config.yaml
activation: "squared_relu"
norm_eps: 1e-06
attn_scale: 0.177
init_std_down: 0.0802
schedule: "wsd"
decay_fraction: 1.0
dataset: "wikipedia_en"
Each number is 128 + 24 x the weight over its row's rms, rounded and kept within 0 to 255. Layers, rows and columns count from 0. Numbers have three digits each. The size before them is the row's rms in percent of the matrix's.

# layer 9 attention output, 96x192, rms 0.0696, rows 0-95, columns 96-191
096:128116132135112114104108117113105086111102102158103146126130115115114139099152103115105136139128116098119128169097121141133105111092149139143132128121123115156118115114170131133111137147110105145104167091157140108135139141120168120174102163110120123165130160104137123110168126177160167149
090:117130103090129127131131141153123133133116122130094125124148085078099108151098117135100080130160118119176138110149116102093108087104116128085158131136122152130102128128117107137103120162103140117152102089100136129113072128149086089145150156139098116121149114155158176123143106151148114088
096:152160142145123117140132125115123110134126119136092125106182115172134086150153160141137133125126156112158106099156109155155151143069114125140115121130106108128158127114145140126127104158115136108156136081114128130100189128142165114187140086095133136098156097132077104116082145064116112162
082:124128142139118148131147184110130138073157110131141178129131135104166123092153153121116131159099143135132097141139129124125130090133139143121122126160106140133141129105094111131128140135104103086113106156109154142101138111154154115104149126132176102154166175122104153149150116178153137135
100:130107118104153110127094116152136160143137129129137135145089147153111101137126135146182120108127136168120127159137129120135154131121141143093127125128135153115117135129134134125132110066134125138130133133139112166156112132132133151116151134152151109115125163084151169146168075174106164156
110:127094118155113116153124116127139149110129138153150107139133128124131150132132131124154126143096149162134087108121110127158092164130139118132128151083106122126123112134128161139134113083138140139107152182143129147092096113147151077169128152129108142107126213129123147145135122133178109170
096:143114127140144147135132083163124141110093119138123109101098107098084117110127150109164161137169096121149174133115117115101138141159103099165125136126124143132148171122155133098105124110152126140178101151152156118128127151120114171115136099077109162080124097126135125120173138134147118090
110:121134118120140125136111125130138137132086130127169113133106149129104115096144141085190169084119135148170112121125112132160139132133127123135171135135166123124133117122127124144116113140114098121096121096154092148169124136133117105128118131116122146107138124105145141098147108136108158088
100:106125147146143133116143129125128130165131095131130135133090140155135119139115140140114151131127154119118103145147146151113113109104109127143165152119108133095139095112125135124148142117121152143100100138168113164113146146133155111107110070151104123121116142134134121158045169083142102123
096:131132127119139113120093112126122123135148174121141124115104126104132189128144132153154128147148135129126147135117161124108168165144173145159094122135123146138095146119163131095144115146134098091111156156086160124116101129095124164169094137136110120126154147081108151116150109154117116128
103:119123137120134135140116156123122140116150151114135120147124117120104111110123099144107157100105131097136113138139117165126117170160149152145120116108137126158125115113139171105136142145096139146149185150102127144114113094111125103169102143167140129179188132102092164089150132125150143163
093:142104145113147148117142135126087142097131064106106125142135130128140121159127112119104150118119106100142132145121157122121107139099122072145115110112159129141107115099142148159109153144126115091132109099163137095128113131139118157131124168101179128148167153130127146147154126126098109110
111:171158153156116099145119133110112113114130165100105123110173099142176107154116145141131116137143117121114106172127132137104141094145110105100150141105146132121142138107120144143130144135157144116127160158128140156178175134138110122094161121120172085163123106098110108151105100173140140139
102:138139160131136099127111149170121185136134152122144093167189153145127079168155099115141121101092106172117098135122141117115145151131143099093153114125152148153120132099119117134108128091153162103116119147142091102102116132120145111169090137108125108162131173126152121157132116137137099150
101:115109142121104145150137166110146121161135104160124154094121094141112135105125132127132164136143107170103125139143090086106161121138155098087127131109117132076112120124122129099099120077120146123116136109148153119114131134095122134154113119147126131148132107120101126107145081158112123107
106:180158128135122118093098138148110123153158170106116132105150156110155153127118137139133092113126096135116125129112144145114126142164129176151114100132129124137117098095155156135115142091171125100129121137160119102144142095110155086124116164121152140134131089093114134143144126212139162175
090:119092127127098152165128112138137134154111169113154130156149142123076130127140155102112119116127145142137125153145117119120131153133121125116109155125118162131112098124137159141112109129114151129144153157152121131133090095107108086132103106150130136154133127131160164116134104124119067110
100:130132155180101137123148132109131115084140083131115118116168107093164080139092127110094153143088139132143141122139121133117083146115117111143080119111143129104147112119118135123133141118101135169143155101190143125123157100155152130093135162117091095145120116122104112134143080148167122134
097:119090130114086139157144147118136145103122125110143123154144132144118168114122082129144143121117142111160137137166123118109089158131140126127136113154107142118132157142085124115094153104121126144119101118105091116142119120154045123097124128107138123135110111137122131119156118130132145092
089:154071066106098108150120141130121145171156075172113137118092108116124099172070133149096109131126143144141081122096135147092131112125123103082154159080144132141115115138120154122138126096120119129072121161101135122107151138113113080121122139138106154120096161115115135103141150146163144150
099:158129119125114124158143130106135132130121126096127110104140121129117122131130127112142132143109111141104144127184154095160098154178121093113115131098126133145080128095138152109115156125173156157074101054113106131110083115140103196134170127114136130103070098140118152115122132127126135136
091:101142097124122117122129126145138120114134110138124124122116135105123139139092134152105108129098134155132173110132137126114150129143117174126111108171149126151156166151124116110108120160097141106127158153129120127109109143093102114142115135136073098116086187132167128121147116100156144110
100:180118090108132135139112106163134109186160154125122084114124151166128123136124104139136100060148152147157157121085127131112122132142128132125104135170116187110136161134187096120126119132118123110086123124151075141111134159083124113182068139124121170116121137104139139127138167109117099136
095:099135153146089148151135131101138103111142087107102168111133130124150117102081156117099162157107138164140137082130141141130140144111138133168160131154138098112144144140112139114091102101122132129137152114140144149108124089151100147120100185180082135112128139131098153091151080121160176109
087:128155138114152195143137109129128140089095103110131085137120103098136116130117113084116126106143134139147131110176138087105081099119141059115130111159146108120155120125150151131119146132073151144122081102135137117169137106128120151110157108126130102121111133144109130170132080127133137150
105:112122110125103124162170131111134123125148112114110141077126091086149111139099146163088110141116126108151155154127116121123101102126117136131119087131115130129142100108119137143139160162178104113082182125128197144132175181130145119090119148141127144120150110109145141102147171138167158124
110:141142107125102118160137116136160093124122116124112150102116106119142138128102171141122121150130110153141138107132151118112167135120129134130125159138117126125110136136141125090089111108125122120183159140130153129111142113108161076151138103142128149132139166127105092109146129109165146155
102:132119157151135098134115157120090132109126123116110114116164106051130171111130096142126074145126140137124111131136136146118148092122139167099148138118135083124115139115126144135107132159131118106129146156082126134114107169116144166141151147064135148104141077114118136112166116151100122147
101:107102143169109146146176142068135114139139126164091168102123132093133149109137159128122117142113110139168106119102121119110083131122154154136125129119154143110156114111138116130103130142108110162166114115132172130122165169167162114106127158112164137115126100139088107126135141162126135177
086:129109121127137114093138133133144115118093116135132134128110168110140132100147105100120175113131134109131135131106128102133095134110153127105097136112132110144123118103134131146087143154150104137116089110144131184148124083133131105094111107178134137121099111123085109110131143111147114066
116:174106130117121110157089151145128123140125150127116114143141105112121148153131106095113148126125108115132123093134130165122119129095139183140151118129106143142177144110138145142135155145129128090190121163166125095179111143069170108104161140125154120106128124086121087153182136169136127113
100:106093148118155124133130135118162165111123115111126119129108113103131137141112128113084152123142140147152101145145163112112105107144153116103147131141129116094096130123118121123115131098166118113115180153109113120121116135168126122170137123107110082183127177116105110075137094116117134113
091:126055112098110127183126123093118088130115138120135120136146100131133167114098133112110155138117094144151153085132147089155090154100124140114141121100128134113103109122128152128130116131155118119171138108128158114126093125071091195118103131117131109148132108129154137148140099152133120074
107:144105132104129112125130149141129142121124122130155128155110110113141154102140115112147150131129148161103148157136140092143146133160168125092133124143101154164106106105063101101092164103142133087128105106136129134103101095162119136123109149157152110142135188131128142124145140149159166141
093:116148153127171111096114123136112151118145139121145116121140155120157111122109097161140104132141177109137143119139100114091125113100103089148155131141168131097132159096137125138163128173155106142167144128124122120130105172154073105112103158144144116126131077102146133119166114169138101144
089:142103132167069164171143163138123135137121129153117146115123131114142165094156141125117164119146120152153114093119158136128108160120128135160111143108159166132143113128133137130094124143133118129142161134187133155160155110166195120123154137165125136120118128132102111140111113130142144124
094:125133115106121155119145162109101093150108133117126162129104125104128106130120111112097120103122156130133155079114131106094109146169122139125119117139092124117146141119137106144127153095134153144121148169141117171132147151172169102163134125155177154109134181138104113105132173085157155144
093:134130143166099165094144114100121111076138131153104139124113152097126149110123144113105141121142132130152172145097085102130114128139133180145089159128098134100115134142107157104149097126138111134115129153144120146140109148114111088131169163139132101157068083130101123176120132120096136113
094:146147155153131145141101131154155157161093140122140098126134134173170112131141145121157153124130105159113088131163132112129102073158130114100137154095132123145127121113104152131145161118138131118104097167121093124125169130094126151134129102122150141147118113089145083150133176126115112139
096:130119139114139138132107139116121124165148155114118127115151138117118115176128114088147138121094127142102106144127161148129140114146124125131144142142157141167109138131102155148117152120128151070108088151137112124135109109109161112090197139083185105114128144121144094116081138137150139109
094:132109130149148137147139133133115119131144179118121130130107106076100142144096147137098106134150114118118167128120152127130136163147130096102131144127129118144105116116172118098123099123138119131169128127064130099082057082077127125177183151153137140068161160167103138118106158104125146120
097:115161138141109159107194105089126122103120123129135133097092125136130144108133146167098132153137132121135144105139116125109135108171142086132137113144126094095153149093124119099105124150132113111147129181129111134128139154123110136117137128082141114195145111171117155126140105163085077132
094:122130156110112133104153138099148109108155149109112139100134103135121132132114099192106152148117130128148154129139117122137116101131138107075104122118132119125131107146122079101120147120106096078203159129131129111128120138112109130173118171151088151126109139108141175141152080121109086121
108:121084103097149136114108132130155137149135121122133131139102136176095129143135144100141135092110114124128115133156117127121115121147118148109141121143117141120130103142117166135118143075091136114102134095115130187150108153164128173108178081154146128125130069134167136126104155111103118104
106:132135134109108109101145116083136110144133112147116119086135122137118132119116124126126126127119118138149131170175131120140152129169122102133164114135115124136132138121130151146136122146112138179108116092134116104062181153152108162098109084136139151132132120156125142110114134111120115158
101:127132107155109130152170124101123102129125123157113151092119098096119127091132127122097171164088136142112103161119127129098110102113121124114111156146130144126128114122079102125145124118102146164120109136145195163123153091151128126094133130135141134078133133154106129125137120146115153148
108:100115141152097115158191140089103099147116133158144134073118139112122121113167155156119137162082141122114106101168130158139125123131101119128133140084141137135137113133151140159130129127103157160110145172191118110132178178105153131154125107098094108132131135129124130122094188130151160154
119:104150103132165139112115098150147120134110122133130105144122131133118136117139118109146150111116149094138164139124129139142150114113136108131132138123098108149124137136113128129146124131123102125118132113140108145170104116091129141139123156162116144102182114098112140114182133120115157108
108:118110166161094124116143161111089123110104061164102155116160096109159129129128152137096132152124167104110099163132120160140087116118120127132179120089147083109146127133103155113141140118165132106129134122172146142106103134175116123145092123109051112132097174127117130124120159095146165159
100:105125119135172130127079120144135123127130125113147109144093142151118138140175147086166112090146118131140136131115154134163125115099135120128091132140134153143115089141157135168139130101101139136107133112127116128139110125121083184092127156136115110095168115116210148113169121155107114134
097:123117119108129164159134136094122124162118121111158129143117129120108139139146099095135148129142122147134144125125133133111125131125127140118130141139129132106119146137175118161097097116098143110130114131127137144151150130121138125115110163179104140169190145169083130100138105158101124154
095:172127128100142155152092130163126119125130141107148113163124134161107128174122099104131136084097120142153133092104156175130103145118145123138133134133124140156160133162126059117147111136119156166121111117153089167167140097123141143143150119159107146100124093127126128131131125080128096076
107:158103168154159117149090088111144173112119118099144114125156124138132109134142161107143124123134122130133116154143140131149115106132161115099139150138145136148118118118147146090140107140124136125145094126090091118095122092099099137127112134093134109160137129086128156139146093154114140152
106:114134120139115099121120136129133116144149137136140117147143138128184131121154147132109103107129124162140127139170133148119115129108151143190113087146106150122160084132146129156110134153140130130118135131162126113094115127120126056178111134110117136098173174126148124120138143080145159173
090:139137105128125101105100136162132095100102139126112123140143115123071138155137109123133124091148175115147123112150106185169104149122132146144130137122143141142175131141120126137166141141096128133142125102139111109116093115138180161126147134118098140097091134099132161109133130107118159142
100:133121124112111144150154111085168126145110141166117122092107134092106160137149121118110086140136129119137153127148105076111118110135123095137132134111086117132117108124123106101128121102123108126101075104111132123093122111135152114137181112117121150105118145158106125135096163146123136140
093:095138130139109147146156126092092144097125104079074165139123111093151129113126126113135140186113112142136101140111109166128133115086132144140154137103099123086142095117074116163124106136128138172137123144126138144159086133122145149129127068127162155111151098154095137100128134094108107104
094:133128075075120123126103145106126096165120119079127119152128109137131105107147134078143155100122166134104134089129162125081130140091139104135141147103112121117140098130143125091136130120123121129153141084161123129127125129102147123123171128159111120104145155113160166124153166124168172139
096:123148146135114153116140145106121130116148112107130137099152109093161094137108115158104107108108125146115126108107148124137149145123112112088079137106154100150129126141128131149105141119111108156138155160131155121075158165140119113127103122128128116151112133137124142153130121095159103165
099:120125134137128146178129123075127168112126086085113136110144132126117100113071142137143100153119128087159118100110113157159094159091122133136121120078126158107119122149131158146137122149102153122151133112159127112132158124130138110090157170096187145145126128162085112079129134102101141091
098:129132133152155142157118144138089148104106121155146114178118168114155116130158174143116122128144142095119139108137111130144112151135075113157115158128155116154153145145156155115167096156114110155128120111098084129154131115129070148088105113124102156102120113131108126137144153117107147109
092:127123085145119131099158099112122139133124144158145132148132146137142176095146121126124120103124097116133154106162119100133123138115133135158095131125131151131112121146123140121152127138154142148151117170153147176087163180130145094168130124093130141135091150106113137156123144120109104119
102:126151122112118120120104131107163093174116105138142130124080152136149129109145152109136110140124141157119110105158117154140109132146158167131129129161131136128120122114109120138133106122123134091145169123109137152109091175077144151175083100127122129138135151128098158087156104169113127115
113:116131147111162130107147120115113134137135135142134161140110123148130109147107143109111152151112157113108101089090089160165100115144091149146107147123141142148144081132152185117155115121129110103120135166161155108144117107145139084093127195145137099124150146130119163129152119161166150153
124:103158141116131114150151102145127125114157158108118140127143105114136125146108142149098100162158117118102126110118137144174138132129096166147119090162147107151147164129134123129132141152106081106106120151089107074089100149138091111175086084110124144102102151145113167159121133147112103171
105:125118090103132124125138143133143107150148125145132160115091150127106133120145143137125109110135130123146126119109162125110111125112110126106166121125151154118106130134159103124098139139124149100092092121136162146163123114157083114106149139098192167126132099145103122128111106108133131131
103:109128136151129092143157128123124167127143118157135148100124152121154135121137170157150104152128176125173131131178130133156130122098140148155097102165130132075169133120091109124142123146112129133095156088089135134113173143156117123142101154126154164060131115136099156075137092156110125153
096:103096142128138108144177125102113115119114086124119129152118124101126108121127125133108156142099140171114097114141115134109139116133148116148175119127123099123135187111123116120113142117166086108110125118143163141145085130141129104124115094180080088155108183093124145108118156131131155114
101:149124090120129128121127107129124094150142141129133107135109136127106103154119117116095129107119125134101097122161116112128142111142114124130138126146101113142145079107117110131118142116166136179177120106090111132086096106138070153132175090147156118159102123145098145137130147121129088120
105:132158147140127114134131112133172155146133147138133129120128141123153127122128159123093109143148133138172113118125119138121097124145120120160087111147112136103130135133107143141148132125107102136181117154107117107154144117074127109127129100070114166102173067109098134174128074134103081122
115:175129114111111104108106144160139121163150168083167105159161146154096124136140102131140124088134161127163136091166111158137130162120112167116103116115177141123154110154138134125122123129086142097094127136121115121117119114061130136135085175120132129184108136131133137078159131135137106123
099:163149107099161139101118119125138116128145148106069111125091113100126148181119076126120104126155120165131102147146157105110137140096120103102138147159110134189068123135122091118162138127135132178121118147131108097141116119143155102187079096114122157129150128148087104101075165101136183145
099:127127111116142088108114107164102155142131143089140141173139112141125107152120126112143111131132105155112142109131134128130162129124124128094125138152145163143118146135116111112114090106132141106131137160110107132094090086114065134154033148142134101125175124132140194078102104138148112136
094:114181129127131131103148123106120127118127138114095152134144096121113107105098130130090136143152137107108125115144142143092139147131144140086144113166158127158104133153139100148128114142135070110106083144141112114080097102132103166119079122146085086180129136153090138162135114110124127120
096:133110121122108129115145100159117101144147167142151151139100160083136143116145127108144174103125151128091135170144141097108138143110152129104137144115109113108091093107106156132103141093164173111174122103116131139136152134121155128156138148080117182148110152083148110103137097129102113114
096:122069102134139131105137140129082086158091137132143132142160144131146098106139154134123131123152113125143138133126142148131120112119146123148142140158109096123137130084118108103147136108129139123155106118123085085147125139127108158124091129136112121123180113134133147122164140153120130151
095:144146119137093097073147141118158124141159182139166095098117176129125133114193124160128115118139119154083160157115131118155152125143131103115133118128133128149134141114090128139090132099172182149083129115128096062089104104120064133148100142160100160139114112150104171136145110123079116117
093:108123097134102120108155086112177126167103119130098126133109131127103109094147136118101171132164155127148165114141091083122112120144153097138150139132126133111153109122101138089126105112108114130127110156136143125134089143158103106111130125154067087107100137129122127152147155099134161113
102:120164132157117150153142131097138132158137110119081118107155111102125151129092110145150127120110148131146099162146145138134132148146110111138137121147122120120139131121107112099126126140091126163183108091088131130169150178115148173096138141094172147103147083133108131090168088135113135126
093:120138143105175124127136124096154140125153089108117134116144113134131091118068149160131076114092110148136124105144137125137120095089133141132120111122169169134093162121149136094113153123134120133112120128168127082126127101159117176126130146113142101156094116152106167135108127137133129126
093:108154112131131123131131139143113088139158127129118151091118146118118183122118126187124085135108139113162133149129163138156104136094124154112120132128120146102136117109159110119136124138068125140105181181156187169076135120084108087191092123148179168163179113143119133132124191108140110151
085:131124113135127127141094151113148100085107113153139135115083143148141153109150135139136136145127158117136140153100114148123152120136159145161085147167153137150127167132148135080167114143135104131086130083107144136167113139150097140112099096142148096094086123132132156148119124131112121165
099:123151116115130129097110115128129119147126123087152147168125144181131104158129130113173119087153155099113109125114122132150129103099156107124143096124141122113183119117085119137201149107141119157146156180136108145122156162154127136122089181134108109119110194085128164128177106156131154128
116:119091144158079129156141159094071107116136130174121157122132129101151173114105136148126172173085124126098095113129120165143129133104120140165112138114128136137126109134117164150127106128149145130152121119109120106110114097156149090089178090140159104132128117163069148104137134127174107148
096:107124135112155165132125134118147119135149130146129117147137146145099108112125137119147170115101129155108104125152142135142129128146156128104099157110169139134107080153135148135166132123107136110121177110139117149148137117141154071196188128149158146092130124111120143149145175075076174086
094:123138173152103103133132142133107145152127154119129135142107093104139172144133135123144127135153138155129102173145174136105185136156106088107165168101166119106073084131133132151108138156104155119171153123152130112116101117111160158120150141121126133133131131137145119136124090163152111103
094:104106130127134105124158117147081104150117133151140121113132168113117108166141133147119155110125167114129127121097147091104120126097138116136141124134104092092123133108112104152109116121138133110125118112173096146138097102122112167158157139120151118112036106127176178135112136113116112109
097:147120100104165088091094100149126113132107120124130083141109137138144141112146137116167098114126110139161101075087145108111110168152161117123112129159118141153106113117133096100135100132105131106133072115163148210174095126132135115128145149171114132092130098110114142155116167151108173098
097:131137139124141098127087133131118138127114157131183092127144156176151179138198123150129132101119149107091128088136118127129101124118127135171127110152120101130171117126132137154157123141126116135165127096153141109155086092133098129144107138088129136120126098115153139163156114170143140097
086:131147159183150172113105155121095143122123116108114117095156156107105120172136123108140144165146093145115139130127141136098133134139129113128128149106146126106108101125116130118134137142162155170185099158117121142132119143135153158130156134158102143106118082182067127133105080167125116140
152:139100116103128109123139145145132130124128134161121116122096132112096137117113127130141146131095153124125184121084080123140135086126053154130158167149102161113126148171139163142128062146161117120092126141112130138117124121127119117147111106128118156135144146109135060103153139156115126129
097:101124154123124128137110123152151128125156156115175093167166146139153110124130161125106127111138165124155139069152121142148097099133091121165114135170122108140126134152092131132150106138094102117170145100100138167202096114116144115098149188154143126144143069116138159106126129133150136115
109:130111135128123145110129122132140131135120076122098167120120071105124109120115137121101115135152119135100141148130150145099136077138114140114188106122115121115153108109108139152110136104131167108156117130176137124196135117117147101117112172154116135109129124089109114149135089171132141097
094:108133113134162175123096087152155177144135158125109093166147155148121082191122092112144082088147128128140104139142123136142133147119120110145182115153153153110129160134152146122140130165090117146126097161143119125094092149126134131154116113138093131131125161162162081132116140133100122163
101:126169150148128157103167124119131129114143082119117134104163142121105115105104150157132131121087123110155120160112119143117109136127150123102138110127108126084102119127147158119145104122088116151130184065137159149114137161137101136133118097111156124132141101143120184134063161096115109092
095:147125140103097112174120128133142137144141168102127090152130146131121143145139076111156157105090164111129104141128129150117106148119136150136167120143141108157151112122084139117122119143124141179184109116169093121106163087127134091149107120062155133175109111104114092125143119112155152108